python train.py --hidden_act="tanh_gelu" --norm="layernorm" --norm_eps=1e-05 --parallel_block=false --init="normal" --init_std_qkv=0.0536 --init_std_o=0.0665 --warmup_steps=200 --schedule="wsd" --final_lr_fraction=0.0 --max_steps=5860 --dataset="wikipedia_en"
Each number is 128 + 24 x the weight over its row's rms, rounded and kept within 0 to 255. Layers, rows and columns count from 0. Numbers have three digits each. The size before them is the row's rms in percent of the matrix's.

# up: layer 4 MLP up, 512x128, rms 0.0767, rows 148-247, columns 64-127
# down: layer 4 MLP down (transposed), 512x128, rms 0.0766, rows 148-247, columns 64-127
up148 103:090148145150112105132110110136116091127130104133115137135099106110138107145175084157141112122128169134139129149144083080145148135126129092132137141109138175078097130102124156137091097123121135
down148 102:105159154079144110058144147117150154119126124133153119161163089149114130096122122129134149091136106110164122056119159147105099165091120132114142124150097109135123103135115097116121128142128139
up149 093:165084098121137139135107130168152150087102145121132133104097087165162113154152138143159160187176132096095153110120105115137109108133166128148125130140088098134095130163145178136106137123114145
down149 088:093150129147087153123080108079151106112131116141170132114143149114145157133138131108138150138124135129173149120140136122134143154091098093132129150119124081123101115125122113079127098108131126
up150 104:102150144155158126135109145116118149123166087151147137191110140144122192142070112145134187136106094113139114088121138095183116142127127135139133136105151084146140089117120111145110122153120074
down150 100:135127143121112122147091141148141133135103113152151135123178145147146135094162110121155129117093138148081141136162129148102168129131133155128145078117111121137119134099152172143151065149147150
up151 109:113161165162133107103134126088142132114064091166127143116146104116135135107115140150123134119144125157115114165179135154082126104133136130165137092164127083142094111142116139142069179158132161
down151 108:135115121186105087144120138149094121113083117115124139116160128127128132121139128120112124109110138148157145096147138128103128088099128096142094120139162147143081121112131138103112099113134076
up152 094:132115172147108153113121117157111150123156117128124153122135137168114087074136173086094107154143097131142132132177090163147121108133106175094098106088108177102114139157128161154095136132117122
down152 110:142122114140132141145141112151137101177129108125132100129153113104133094161155123100081104111146200137108135172100059123132153152080171107150099122128093116108147094158127102128098125129117166
up153 093:131111157128172194133091112107138138149094169065123151114140121119140114179117116153149139087118098106130095093184133112162098098107083149124110145143097101118140115142125147151101116096154166
down153 099:096171140124158140094128120154125144137116155107134163136145107118138087131142114123108148104153099143117134103110121049142147100087166148137139150121129095137123179135145155160126103106109136
up154 105:154097134128136168147100131126130141160096130174132130104139128113168159122135124116136108126143122102099099093132125124122112112158102114183169124137137120141150130096079122119108099163119078
down154 114:142114103109188123143143083183121090104143146112144126112107147131159141134114124125121177122133103101165128116116113147104124159100137158174133127154172119117111167141142149132158118096100133
up155 101:070177076141135127114170157107117124116125125157134151113108131137104143094093166118113093139073126097139111150132115154091134146100144104095153126115091152099118158133143135136137143165100133
down155 098:120164155143088122132110097128132084106131134132125126160164110106116135118140118123127082124184144148122148141165137132110123105114121146145111120147185111173128123107139117110097117141150151
up156 099:140144120130133099088108123126111155077153149126096104142101106156166141151129128132151141124139121111109157110114063109117138120148127152136130139088125164128140152115117080168122132159125148
down156 085:108122124106111170113121116133131104132115121094140130112105136118128136139123149127088072165091145148129094188138138106136105132084120095118129072145177135125165142088085152093099114111150126
up157 098:153097103142128108100129168122127136104086157157119071075160107159143124099130155162123122104155133134117142158172084169102148151097135120094150141144099112120122143131125167142108100133125090
down157 108:118161139092120139104058119166101157151100130133141104133117182104148138093131155134110099124163128125151103109187143116102128099170172170141122151146183111076087124134144117160129123111134115
up158 099:140130100152123168158152130106149122086125143149164082141135160171091107134133092111103115164129105139124138112093140149110133151112154111090148124166140079130156132165120146133126162148114104
down158 098:135141143144119158076115126142126101114128138128109124136124125110149116123137144112151094091146095146137166143128064146133108134124092131135133067137132127102123136093156161150129139110208181
up159 111:140098140126114134144103158122133105071093137099159123108176144144127123120176150110145122129146092202125098114099080092094152173089120141157124127131112125168116123116166142142118125143169145
down159 108:150131111115148112148145111088149112128149161118146107127075146136156160143126125118084134149110118121132074146138119116127126155116139165077161106167130134120143124142139124102117137101155139
up160 103:135107122079168131129114157134127067162101145083101122129142131109106099143145149130086080151123135108111131122150126122150114131110099152143153155139119141108152142129129137122089115108173151
down160 106:155152107147145121123124154135150125114146132161083133118117140121140177168103174172118174135128097120121113142131154096156137191141116118156115156120112143133099080131100130102132096139130160
up161 108:139058113145115134166169084140164114099120133097141148107180103135166169079145147088109130136121150146123087137142124119129137093149136171103133130111171117114134154140123120157131121116103139
down161 105:185173130127100138131140121091153106109122142122122123155071139146112107130158083106146146162106101096160147141122162104093139108105144119135143122120145166139150129123103127146122114124130151
up162 107:123137171169138145156096109111168143104093130098157104115112123174116154161142167100109112122159128102113105154149101141120117130136137123179104121147168114108126117133146100165113148158145108
down162 109:130103097134128114093101118136131144117142171082131127138123136095155115152139126162104129113102062144083158174164120126150125136161126172105153138082164099131157143147113114119166111136091103
up163 083:157097128155145156133140117106128157126111098121152120083101120158118169138125153108143153153142128121108134121104115110133114147155176142136102119136147179130165096142086087125080154181127116
down163 078:097168137112166108106106154163135133136129140138095183149114104133145105169157180133140134141109102115095113102136185138109117126145117150133153135132125079077124153140145171120137116100104122
up164 097:148142059155148171105112137121131105141095112070163122181135124135121177126145127130121137159138128116106148101130054179150124136176144132135130146143096124118108140121120135123159148108126158
down164 094:175112092138156109139150131121097157099116113118106149115154155119138132142156127118160120155125144079077177139122135135144133112137077131135093114096133126111123156148106132123126107114120116
up165 100:135130142105089148120136132126141107125133095130175099128119138148114092123135087094115096101153151127135149138072103125124116098139153105169105083137101089144082147118082160150132132107128167
down165 107:112137100121163062096127132147204123109143159099120129158115131160140166119117125137119125115143165132152132112123084108154102140127132137121124140136123142123120122168170144105121104117141114
up166 096:141129148154124164121074111120131169133138139085133085115138110137175130114134096116142128115151132141091068175141120148079183112121089123111148133098136142128158124134149102120122175114107102
down166 110:126140115156142153118099148141064150152127148145145155122124150145124127114074119068099116128092109162127122138150135116108136138122162135117073153167131136149142145134106178086143108128120140
up167 111:142120095151110129114130156119146140135100135120143105100108154142150143144148130092110151136081148143103127097116140184070087121137125148132127148117145114134128098130124120112112165117097136
down167 105:093125152089113128128096095145123125141098138139131106105103110082110133140088094150126132118143109159113180164117100085102162120141135150163128136085135147133103157130101107145130104156124114
up168 112:102080095104125141130174100107151093160173137153105069136169153106128149153134083123142056133149068138139143120115148135133091122142126117156116154123167095131110132115121165146097122172152147
down168 104:116122099106122145129114125155106149104131099127097128122089136123101118141092178095157133086143151173142133091174175154102121135130127118115148094096099146106095153113095098126152113075117141
up169 101:122101188107119176135135125120132125088113100126098130149144117128060092115104136097122171126164135123103126090181161159132133178075130106110124158117117073126133105122108111114114158113119102
down169 098:124129124145154103136101145137124121126130113123140112105121138173079111134095157107168173114112157118129078078137145134111145165140126088155105153153167129111090139086109146100131128118115151
up170 114:120112110124135131124131157137102150105130116185101117126140141138116119090124106089120149132125167128113109129091130182115108107141131129071142228121151110146150105113128123152117167135108146
down170 111:083104126120147102157115130128113130113142123114109134110148139158132111117159114102142138120128133106143107137099129154148122116119160105114173173136144129126103144112100118129145152123145114
up171 096:141108087099119185108144127102106157129161104101115134109066103152150115104122150125124128149098156129126114160097158129143119130131150121128114153105091128108159076112113151124153133132167104
down171 100:141152110145156129127066137058080090123109140144161096154187160122101099141072117147101152145139159141119171114140121095090144130147181089155123168135098116147094123133131091129111152126122126
up172 087:156129110120128146174147104124119109099113131118120146127136121106107121101099071131136129188177076090142136118114126134155132138182160144154110116126129117158127145150152164137137129124142159
down172 086:111169121118163104096085114090146124165153122160135098173148113086136160128129148140140141118110181146105127137148138126093152154099144130164136135171122125137111140139098134094143156151165180
up173 096:129132171120142120095130120113110125098127123116139088138142114122121141160110130090129149125165119164143115127109130118121117079138130143129128088126087155130092109171073127140101133122161143
down173 099:141155152144160143150139123179102086144130120180153137142169136136127115117126127111132154151112133114136142100115119122131159138115127111129139129109106097090154089110168131110130121088147144
up174 097:129126172089136119151135152112127088118160151123134100160135128082119129108133120182112104097143162133111076153078129148136114160096130135111104076110115126132126163138125152141166144149104132
down174 095:095163190093137100126108151137156121117110161078085139134146131140091117122131161167139129152106130133067142138144152104100101149116167174127109127155167124117129092144158129137147114085157106
up175 100:103189107123143159153097126110142123158101124142117131133133081129169112096192121095122119112149091134144119181116128135150128102148105110117162144107079135151126153104123132156140146129105110
down175 098:131113094127120141151144114127128183128125129139111119139112172114142133114115135137130114128094135113123137170115132126101129126066168112098150158107094090145135136086147136148151143114107101
up176 104:137154152128139080122086162116099152121105158110150137102116128151150161142147113137136139142121120139113091148135104090106092100143121140108136152124155103178172142118124145115147137071162130
down176 103:144132149125111156100163168104120140115127123128104104081069120137153149094087088135141172111123101133139158151126143102159116115132165122147166163146115132111117142126145169157180069137158170
up177 082:137142118144114105119153135134133127147113098146175105087055159156116137138127099101119109113108118140130130129095142114102140125192130137132131124155156112109101133111096127135117052174125140
down177 071:129136098113119167134127122159118121099120169144083132132165101122173154133163176138157138144140127125094116134155139134126152108118149110111097121113171124139117134112140112109146142081147181
up178 092:156119112129158100124114115127130136124124127105121097175141152121133077112122117109120115106139116189113125092119168134118130118135074098126107128103133094103146131097136146123128181126074125
down178 080:102127169128123169122121125117138171129160116145117141169109124142124147118142160116142153131084154092134082096123129111097190106130090150169163073133135158121128111101080103092139162135143128
up179 101:136118144167164177144116121110141126122133137133111158130115114117060145141143160073095107137134153114099103128112118115153109126144119118115105125100127126095133106115107161195126100116131109
down179 101:106111155138134107062149125150140132115099110111084149123085115124130106146117183179137109132154141109153091096166140138166116148083119110112114163101125134109095138119121127155133094141114111
up180 111:118131144146109121133091119144108130093151101126168109137140118093106144131111143137165097111160136086126121111082159163125132116125159104140139136091126098145135156095154171157127130075131140
down180 107:172142116145140105071163115143151195128095125131105114169146137133108139127110140181142117152085143168123091133140114116130095110136130141162102112143157146157106138136126120144117086132155141
up181 108:154109148091151175162144125108128101107124137164125110155146128099118122116118076134113147169101149110110140086157162121179178100121132130101141095124130132095158167135133192093129129124127161
down181 110:111120126115116134169118176102131102130119119134148114148120130133140142138115116113163082110153084133115161140100093151113130112177136141164127111176103141079116124109134155121121184123154137
up182 080:130126106172102166132129153155120123177122138121142113117119083102139173142151124130113104133121149119132113141103150111137082097115147127144098099141138151152076124117096115115142145091122140
down182 088:151100158150107124139132170135069129144125184135145110117144129083130083163124120112123123123117137113138111153140124123138081159103149154122127115137133180116130110162118124117132144113103131
up183 099:150122116127117097125106122150094135088132143097154137126144100123153086173117087142130105125133125127148165106163157133141104105131163157126134137108075129117197113122123142077149122110144114
down183 111:114109111127135118164137122177121081119128193117107115069130128119098149106072146112103143092136136161136121123141111164101151101129107107133128089130102150166153133123130152135120114127152145
up184 104:171096134114166103094117114124120127143125149114182130154141124155148097116167125081172105130112167126115130122150154164156092122122089162120125140126150125161127144129108133149125127080119107
down184 107:147146084129120100125118120179111136128100103119144122144099148106119095090167116136119126116160130119128135138152111164140112107144166117090103127141139120135158108166108104148112082119111139
up185 089:093097094129121102111135108126153092129130172118161109068120132171136121139087109123120153118155151089136191096148137118118121150132182123161147081135076106103136120140114154170090110113169146
down185 091:128169114106100121151094107121100151130176102122106134157151123135100095104148133084098121129130104141155108108106138150113129097133144103113163163160193111130103150124184137136166108132138105
up186 100:136127124127118183133151121140150167120135139167114135074107085134104157135119119131108144168133118114126104083128167125143104126146155105147141123110151123102149084151100102113084115137127151
down186 111:141133106132134118135096108108098152163188125098152123125124157119107115122113096132173126084116121132167102148165129094096121139088159140116117162110156132146131155094078094145131167110108120
up187 103:119106140136143119119131153119153101113096126180133123137153112108135149110125095128125084128163076142106153087089102171092129125126145132094126103148097117102125128140109171106125120099102141
down187 091:137127110147096140145125098136093117184141100091151127144107165115130115105089166171096148134132096110100118142105151127152143135138136145113120134124109139130093111160077085139119085142121071
up188 104:104189114082145104147102137126113095115176161185117104119138137109122109121149106144112117129129096133178125151137121111145145125116170123127094148136127142138133116136102168161108171119120117
down188 081:099113112108121164122166141152132100125123122144137138131118108152102190099088150137106099110131110095123115132109162098139157119127119121145170125138151158124121127153140090134129097161165103
up189 097:164140126055125101108126155167147168141155106144111109111119108146141132128129141140169086152143074136141105162120151141111099096112106127154139119170151117143173148141117100171136101163140099
down189 094:112153115077095111128149125090131175141119119147126126138147113147113106105127144106094119094167108117110127118120084128125130165163141080104134104165151116056139059112095146162155116111091160
up190 104:151126149114107129155129142124120144106091126154135074081129125088148087138136103122130138158107108131110113122172079122169141153172125107136139139083153130147127154141112136115105153135103143
down190 096:106154083141122147104154113168092122117134145099143158162177120105110114101081159080108186121137150140126141093116122101093130087135136104140158133131115116108163166142121155110119098114097149
up191 101:134159142153149138083174165113085131113149136068138103119150121089141114118115157106115138143096101120133135146137140156164084138130124101123106076146121101126168153140129090142096165157125123
down191 100:125133154096103110151126140153095135187119128103133102094097134111149133141110138197140122151126101112149155179130111169134163130123137099132092119166110101093127157107123091106127139087109120
up192 102:115114152118138103131149143085127163140089178092129125134119131132117090122128095106078144119110137160161135107116081122146130124134123145080170156136165119084141118097090127116089113114091083
down192 098:118141123142136142092141075159116154130110118134135141133159098118106142145052124074104118093104130090115149115112117114105130158151122142129129097130148159119158154121133131090147138119110170
up193 089:120134138115152116147119168125141112115083152137117135100118113147165133094118132140217100100120114149124103134137121112131141163172132121188162133133119137085103111128115163168131171112138148
down193 096:087116083144135139145079103129060150144158141128109084157157143151150142143154112119141138071099161099152166152163148116125092124125134119148107095100112138152109134102144107110114164166163087
up194 109:105163119167139104082146097111179147131160088171142117144139155083086089098116123136143095133128145130107149119158133142131091136162191175138115122145094087118072080104134149129108153092168130
down194 100:136124176082089171137142143159110122140127127140149122125154114102124152103185130124127119091091120133138140172118099140124162088096123130155147159121155152140124213076103170128135095127142117
up195 102:135101116154139171127144143123193137119094152117150126104151182098154113096114114152124164142112162109108168114109089106120085140157096157129113115145098144140143093144074125108149101151124137
down195 111:154162119093145080125145153105086114119124097147130120137132144129118122141118116137109181145151151105140186131109132124161124150160165122091127140150122142141169119148096125132161104154109138
up196 102:083112141155138134133127129146141150112100147139121109096141112130116119177153110139134109119123153125139130110183141157117138099150103129117147125112149125140114127108138141131088131080116152
down196 088:143106136059117195134170146131108083147103115135098148135116125164127112122123118115129111144134118161124095161109132130138105140062111086135145140141182100120154183138121176134127116112148131
up197 101:126130122158119106171121105109150114138190129160132100106144137079136114126163120073092106137116129169161154155054126146103086097140105108088123158123100100116146142100148127138110127115139126
down197 083:120085135105152152104179106119117129115081064143094151146170170110103164130104098132124125083119137115111138122114167126099100103121111108131104133165114129127114145148104122131141116119112100
up198 092:101128060094122134173144127111127125159113123162152113163082141130096103135157142157145143160129112087126139132148118120163135118167088119126134124064104152115139118134073147124119121140109135
down198 091:136117130087120119123118103093127138092165098089107151152129109127164111149131108131089112092145176152156106090131150117133100139159157108101094108185175129142100171125150136132133151112144107
up199 105:185122115146171145121089178136098133133135068126124122116123140125148075111112130113142113148128107128140099147138104125131115116168119142099117103120097098124142148140142114130134144144155136
down199 106:106125113125130132144094117088135106112140135169150133144136132078126157149148081127154150167159150161107131125125142093139160123179162119114099149166145106141131166114118155129152124154101106
up200 100:127120131161124130114157115142118096099131132143151107103115103165097121150119089106145097110123090106125096133143110144119168136138148103093109143117142158121172166099125116124092080178178110
down200 100:138160111120135148117126126141117133112135149172115122108133160122126116170136160100094129129108113098108153126108111154123143148139126114152125163134134138077108155119145082135112141142162113
up201 102:186134111118129169130127139145116138147112141101151163086138160112128149137117160143167145139140150174096124124151121138132123095111161130146099130125140113173094134132188086129138130161128113
down201 091:125110157104121189110164123165114144123159130115101187130144143073142106114098120104114138109127078095149153112133183105075150145131109123153171169130165145118084117167100119119143138099101117
up202 094:121118134120139149150085134140142136105145132157168152120125118119121171115123154135125147157158112160159122134113117131110136107108139154117155085175088118098125124139105151133125137086140122
down202 094:131105149118119132106116136105160124102143129105107149142133135154084138172138109150121115124114101102104144128085175103161125112173118124095138132133147177113129151097117082086169109116126104
up203 104:130116157168144130146168165128159123099131122138108101101129112166106155194133148166119130103080111120109097108111104163150112096100097148137070098116159146138134115141109125159137098146147092
down203 094:166131164100097153143158161135127172173133153168100113114094096171119118142146120131113119152118108092118119163095142136135109126120137104128135138131162118131127165131096147108129112109115105
up204 089:159152086094151108111141159166134146129133113119120108157140136121124138106145123081136121084122117135180118104131138092128125117153152149109134140147137141187093120091127134097098118102083076
down204 087:077100156126137165143107138105089146121117159101137162100155109151105163167137105145148107109141128095138114150139093101158132139152111105146112133132160111160116066091148108082121147147071140
up205 098:169108119156129147122167130090110079101123126091153159136128130162144150131088187155152149099148102155102125121182074150148125122150133110130134134145145134176145108113072083160114110098144104
down205 085:130127077117126113142154114104122143147142150089092086126086150142128159096114105112106119168094114097103116139103187140117121092140121093147100104078135154075141113106096153086167131121120131
up206 108:146116148138149142126125162116144151090115166149158121138181106151093123109096138147086144141098159109132113100122137098111132098108123122100111110087094152087147126187079149084139129138145173
down206 110:170161136129137150115116155134094126153105110094120136179088137128118130140130115091148125136100127125139107132139192116121111109131102136086136166099141098128108084105137137127119195140144138
up207 103:121127077120117081167100117115117126090152134125129093141107136134119116116096167116149119174091163085155150074151110110116185145150161083107146089141163128132166120156114123120125153141106121
down207 110:110187128113167137110121162132145121111136132105116147092127105163141144160134133132112099115153130179105145177134151131166139135157117143100123119112078169103128124121179101146103115141139132
up208 104:122133133146131123162145160123092139107096097133131100183152069109137145080108138117141112112128110148120113124163149151105140092146163113080149130130115091126148144157163116100114135128099111
down208 108:119108170150097163163167092174153157116118124129113105129130183120149111119153114154100103113083135099179090081138122116130142144121138130179129133098109086130110135153128118144133133136121142
up209 104:146131107172132085106114114115112185131105104118154113139112130124124099089090104145104095164134115087118113097144096116182130134112150105133084142144174115164153112181084143130076122138118138
down209 099:117062153145124140127096083072131166118130140110135127125110080105142105127151165138140119142128135089114157083144141107101132102119098149134110145116148127108097137133165106099117161135113142
up210 102:144130156172071191139142132120103108121083142139145131141087142090177135118093133091165126164134097114129156117123143132104160146149086153169105105091137140154110077158138118091102163114111153
down210 108:119149119106144108135131170121160132142143146126124143149178110148124127134113115132161160129095112158132093085174124139111081133132165136139149105158095105159155157088146152083150174127144101
up211 098:159134156065093124128159108094147144124108115098130144108127105105085110172072156173139106156089143181169126140120131145156120143119149154142166157097102106138121098127121162124162109128122127
down211 104:148145126133098149139115127114111125177123144107175114122101131147118140149180128102150134139148123164152151115114145160108113153158113127142106145116179109123139131121180155105121152113135135
up212 105:114112098136161144143105141095135126128128146134137105164145165121105110117108150086150117156117110118111149124120135111147136132104176115084110155111150119128126142102082161137137157109072145
down212 102:151146128131143125148093094158122124147130142108164172176069103078135112109143151090149095126116161133150107087109151136096146095094122145106125126126128132158160118152111129094137105115134107
up213 097:098154128151153128144163129125111105110164131189150116154127101162121183121131093116116143140124170137120115083127136164171119100104165109133135116077111125123100126130163142144115132173113125
down213 086:095118139077091130144150139132122145149084160125138118138122156152148130133135151161157087196161105129112105138136143152111103172115083115121121136139142145142147133147146151124125141091116147
up214 097:181147131173106105136115114121157143163174123136101106159134116124118139059112132098157168101122134133104080157121172091125113129120128104096126120101106125165125096144105105127118123171109119
down214 108:173102152109100108134155106130101114131142090157102105114108106122110122151140126099134157133150144109153140107087149134117149146115145152140118091106138127122167111172140172101154121148141145
up215 104:153134153113166105115136135136128166140123117159134107122130102114143137101157092120117083123142125160136090127160161149107195136165140169128119124147133139137161158087136186121091144166166099
down215 110:118110090162116094146104151118094104110156093120099116133113139130137119135130102156128159115138116087116149115129060095170126129165139058111140121142116110096143099147144146125157104119143142
up216 094:130126117149133122154150148128165126141116167129130132140117146113082164146117127116108105143122132076122118130144126112171109136111111131119192111097134124130089164116119125138090132104104152
down216 092:135112140175123125089114145163112104154168116107153156112070092145128118100121133089113095113133109112096151122167135099153112165188121142138168129124147126102139119133143130098105145127076127
up217 110:154059115137107129125134142173122134115127142132120115148163096169124123174145132099107130137143137127125122108116112087151161116146124089140129112101150094080178127141102112147129142138152149
down217 123:112149150105095116090129108176115127161144158101125130126113163131116145099139123162125077153105141137124157159107117146108094132145149104087107174121114162184073155169165124105089089133147076
up218 092:122134113132115134119116115131118103107093120106087109160107137116143070132117113142091116120104106153128146128106101121147128109127125136099131171106109195121154149156122132118130130172084129
down218 092:106161129095116106131101148145160174137111110101125188086123136142135141165145099126139120117138147121103131128129092099113131157125104084112150121143182110115116095121131118107118112126184165
up219 094:131136114158155073124132164121143130096140144140154142115135143171132138133083123140120150120122154110135119126149089088113130171157166103134128140081155092166124118148086123093114090127134113
down219 089:120122098096092123121148098141107174104127104092120111113110132151125188122134131125163136119116143149128123128137131145096153098104084123136122090067169127084135137169167098171131157122170146
up220 104:154158127146080162100130115153130084156145137138129098117153134147136112133168112121134103158062127123156094096140131093144124127143119149143182106123145121133163146107137113122109117172146100
down220 105:149124171088160098113161135088130158154137155124155144150115085140156113098192124110131138124147148146114168132152098141144126146119108159137111140126119142145121133130111107073127147124136113
up221 106:147120099154152118137180119148099172131135077161121124121113133116096140155110106074156110187164138096128112178153136173135128157106150110129125122126153147134106128141156139091102108089158117
down221 112:123119120118152110116093123162122152145080161173125140125116134109132126095148162097144113138093161124134103132171149105148095151097158157145134198146136120159123156147119121105114105156116115
up222 087:123135060143103131139122175147119118094154150112131123135088127158136143104114134127115107130123142129138121108144130121141145099132159144117109179127156113076081138128122124180082138128155128
down222 103:157158151146124167104122117176122119149095110151105141167151152130135154146146154165107089148135159157157192113113147162136102158101142154171098092108095145151110136141143128149178138158111109
up223 106:147147145132139132141123065102172089120151111141164097141140110123086174169144117114137153144147141150175121121107140082141131147115106108120123118101173155119147146134125127131112126129095107
down223 102:095152091124105085084146128130106090095131142112132148149109110128182118097134118138099124134134122083108127114124089120136144127138126114094126122104134105109110116142116140119141088105097157
up224 094:152096146149101113225118114123137133113104152132165133112110140115124142105102121107143151118123146145120092124091118114083131193139084144123161153135139171115140081133132135148135213086144114
down224 087:169140166108147114098109108115155169130123142120210124108127149154097122165148150141095138102111161112151130111119152114140141117168136169175160116131139120137070132094137135113093144101143102
up225 104:141121129106170145098119168117148108123100112125123083114137132169116135139158088167139099100132110124107138129118118158124090102123162168119106167100083087099156139131096114119160117112126137
down225 098:118075102133098124129099127146138157084104131129149175090096130134105132125125116115119078129111127135179138116153121156088124159131141142121131156204139131126064142191166092110133145144092121
up226 105:142096131131107129117118141156093108138159121074142122108141106162157140104118145116160096156123121105113148137169100171125149123134130123100120137078133126123166127173078139136111178097157139
down226 102:143141083112111147094105093157167120114129161162120129107171160143124164157081116098161183126096139134153124160116112106124108103160137161092127119143137130113127134118124125114136122126127154
up227 106:122112152131131125083135137150120101105103127174122142129106115176185107111116148100126127139145121113156102145082130154130123125143133126124136135148179084152173167101091130132102096177158148
down227 112:116147133143123101161088130092157139091138130129135144156127180151112123131114120109121119146170068104114142127128180093151151132119135105136117127133127137111156167114153109163098141139140135
up228 098:109179132151110139086099108119148114176116160129156119101097135143138119121138132107127079180139155181126103130094150113152156111154124147145183149146112152146112136087171129135114122094130103
down228 105:140085114116133143115145147103108112115080145149148087166088158118082132141114136119171108155162133120107146131071149127159123132089143121121123117101167101097095136138123130127144121113152130
up229 087:124133150080106119127131149153131127155105118159102145114117162121118151097105114154113088146092083129091136189105132138102146098103103136178119189134128117165132130140121115169080129107105116
down229 098:080160158122168128101066105098127166142115143116106129116152145160129123195102137120067139158137157133095138141115105086113138136111136129175122158158115119128109096103121136129114120101127138
up230 085:130158116147137126132130157112082129156140109135129140118126154108117121116073113128130153177136104138139182104116121168072123137106119111190132135132127170131088111124166169140094116079128082
down230 088:132135136124108103107140122140155144118143130134112131131106093102108093183147117120116136117102090143088093154121132165145114122124168136117152157121115144116063114184145186145124089097131137
up231 092:151148151115136156106119105115149109115165137096155103118128168141145131134114115093109128098076139160130163136138082145078089151087160137144145129147098147126126143138146137132123121140180099
down231 086:089088145107082131160199156125133103152146093112105124143092126123103166133156161151135091112163108127092117119133149110118128150119138163105108123152125095145127122165087156158120111104120139
up232 086:104122151113130163107130111132147171169106134124135136134170098115101133149124132162174140162153169177125151109106125148094120106121141114096110120181128092122116110171167129155117166130127130
down232 091:134131140158075180144151122123140139138168146175063126107184135159151088134127115120136155130142113123102138149143132136134162141107103131126141114168141151049148106129117149128138143133108104
up233 103:106136097125174112152117154087174105141102126113138102120143118130079116142145119103143126129128135124167129142101134134156138107144128133162078080138087138122122088108088189162110143124109098
down233 108:101173104130109120125118115135117110122172130101118144143149123111118082156117122095200096113131145111129126147158151125150117141140113119141125147120107112179105115155111134124142127132110135
up234 105:147135129174121108157133157147116108114130173145138122125150140174140135108147082167121117131097128133099156103162129120154156147103134098131151170088144139112120095114132153119074109120091130
down234 093:129094107111120110137154126108126145173132168110103123081116147123105134126158139158142057113157097133107103128112178125142085135085092110124092111136150111137154141112088134106171121096138129
up235 117:146136076121110128117113135126152109093151151131133151117103146085083128075076130122151136148100175156163137124133101081147134141131148115128156161127125112147136116127132157165106153107070163
down235 123:123143163133114106140115159119137134101105139123134095087114084127139128120112120167146109128136103162144159146126072140154105151116146142098119156145124113156159122141162106106089130164125103
up236 096:127089118102158129121123152103137135110099137117164114110177150165122066159150128124142117100134123131120151138105143087088129106113147112094060142126123095125121157134170119111119096173102128
down236 096:113098134111145103136149121101157111115063092099135133139143138124153155131116086156181109164128090107120104158130172153151138117142117149078148133130121156131095138097146109123132131151168088
up237 093:071174149162109085145115149118147149141173156151151156127111096131143125092112125082156112137111101155141087110131170111140131139093119123097137120154127098155107135104092130137096124102153124
down237 095:089168176090111119089135127090153141163156093150129120106155081119120116173130130119145105123139152122152141081115120136140130152180138135128106109156131138098120054096141091124148124149142088
up238 097:174133131140146158120104122151108122123143138121130138110076119136101132100110125091139107132133128060138076135153079128114109120103137155072090154095130138184149166145142148134102147111106155
down238 089:130113129054118101111169155137149110165098112141136135135103131111169158153138096153159174195130135109142130154119092111172126166142121143115130164165129136091164149131099114140156126161062144
up239 084:161117154137154114105145205107111095135120110119107122125091067117110119114098154108135100155126160134165110151137134139148125110142122154135137120099134131177099119138082147133156116157105103
down239 081:125144149100140125122089149151154144150138144128148142121139157151145124150119179098110100163129110113090162123148097148124131109170145146111124143123150125166141117130115115132130132106024208
up240 106:108098094119124152129129091156117145141106144118142111133153177183141126186113099095116091142121147145098170108151107182152166113117136149125115129129111143131110118147103124175102136140136146
down240 102:159110140167114132160148103181106094111120142116146124094102152119116112141106168148130144140124149160170119134134064123147092164137137121125128069121104115132135112126112140100151177066115098
up241 102:107097136125160129081104136143133147119072133117158122095125148122129097094107158132149094149104151124148126145149150133134103125145130126147151157127081100121126109158114127164116107140132137
down241 094:188147137125118137126090099130116179144148208118138150147120165119128098124122114097165115117128089133137091151116094131101104144104121115171131160146099148165140143129139154135134125071097125
up242 101:111137126134135185135162125142175139106118137100137115121136122164101107136147169153138119152102148143170134138163131111141150127116067149147142133116121097169132131119096092151153107095117178
down242 100:111116131143194145111168118145087119126130129121148171143146157120109138107146112074105142127162144133139108146071144103127102109136104124103076122149135147139120147148111157105155103140114114
up243 109:151133129156116138087141129120123132124159162130137104141136116184139118138081150122131112125119162089102133102095125120098161108166100132081110112122155117102139088094096099150137113165121122
down243 113:108139120132185092109165137095129128100111152113109112110148129067098119128155107145075106100136097098107126146117145111155120122153145160102151132086110136098115195143133125119114155137122104
up244 085:117102137142159133091128082162146107174113110153146117094071123167138140142086137170131124137135161104142126151119112141145151129129108127102144071123117124171123083131146125102140116128107109
down244 086:080146147154136139083139143138150156121128119117084116130146157122118106090127154127117132116135103132127173117109135111150158074148160121096106120102106165117086138165142137097160103121135131
up245 105:103144066138114178142149131153060163098123152109149131112092154135139072118144138134176099134125133114100135132175114104106146109076118170148137098105124144134111107137116117132157156146105132
down245 103:133104139122147102152145137151115121128189090173124157121119125101140141145152114125120131125164113106108104162096151104142141129138115150121134124176176110100144136120154066109124142124146147
up246 108:161123109121111102100115125149138175130141163086123164130118143171178110125129120104150120176103136120101119122164137134095148162118118139106102121101117120123090134111136156131122109093102137
down246 109:141107129155102106124147140089141133152109167123094129130125134119145088144126105129132155159153107120150168163124133190098140108141085123171136098147112126172127128083082124116128133167148142
up247 095:138106139124154146106124111134149148135135096150118149153127125150146127171137103120120079173134140139103094127134176101138155130073121180162116098126152137145126180132076084116141100152105167
down247 099:133159159080093146130120110110155116152139153167134145114124147149110091152156140066103140065136097137129150102123091173125146131141140099130144136149139122121147090139145114157136112128132159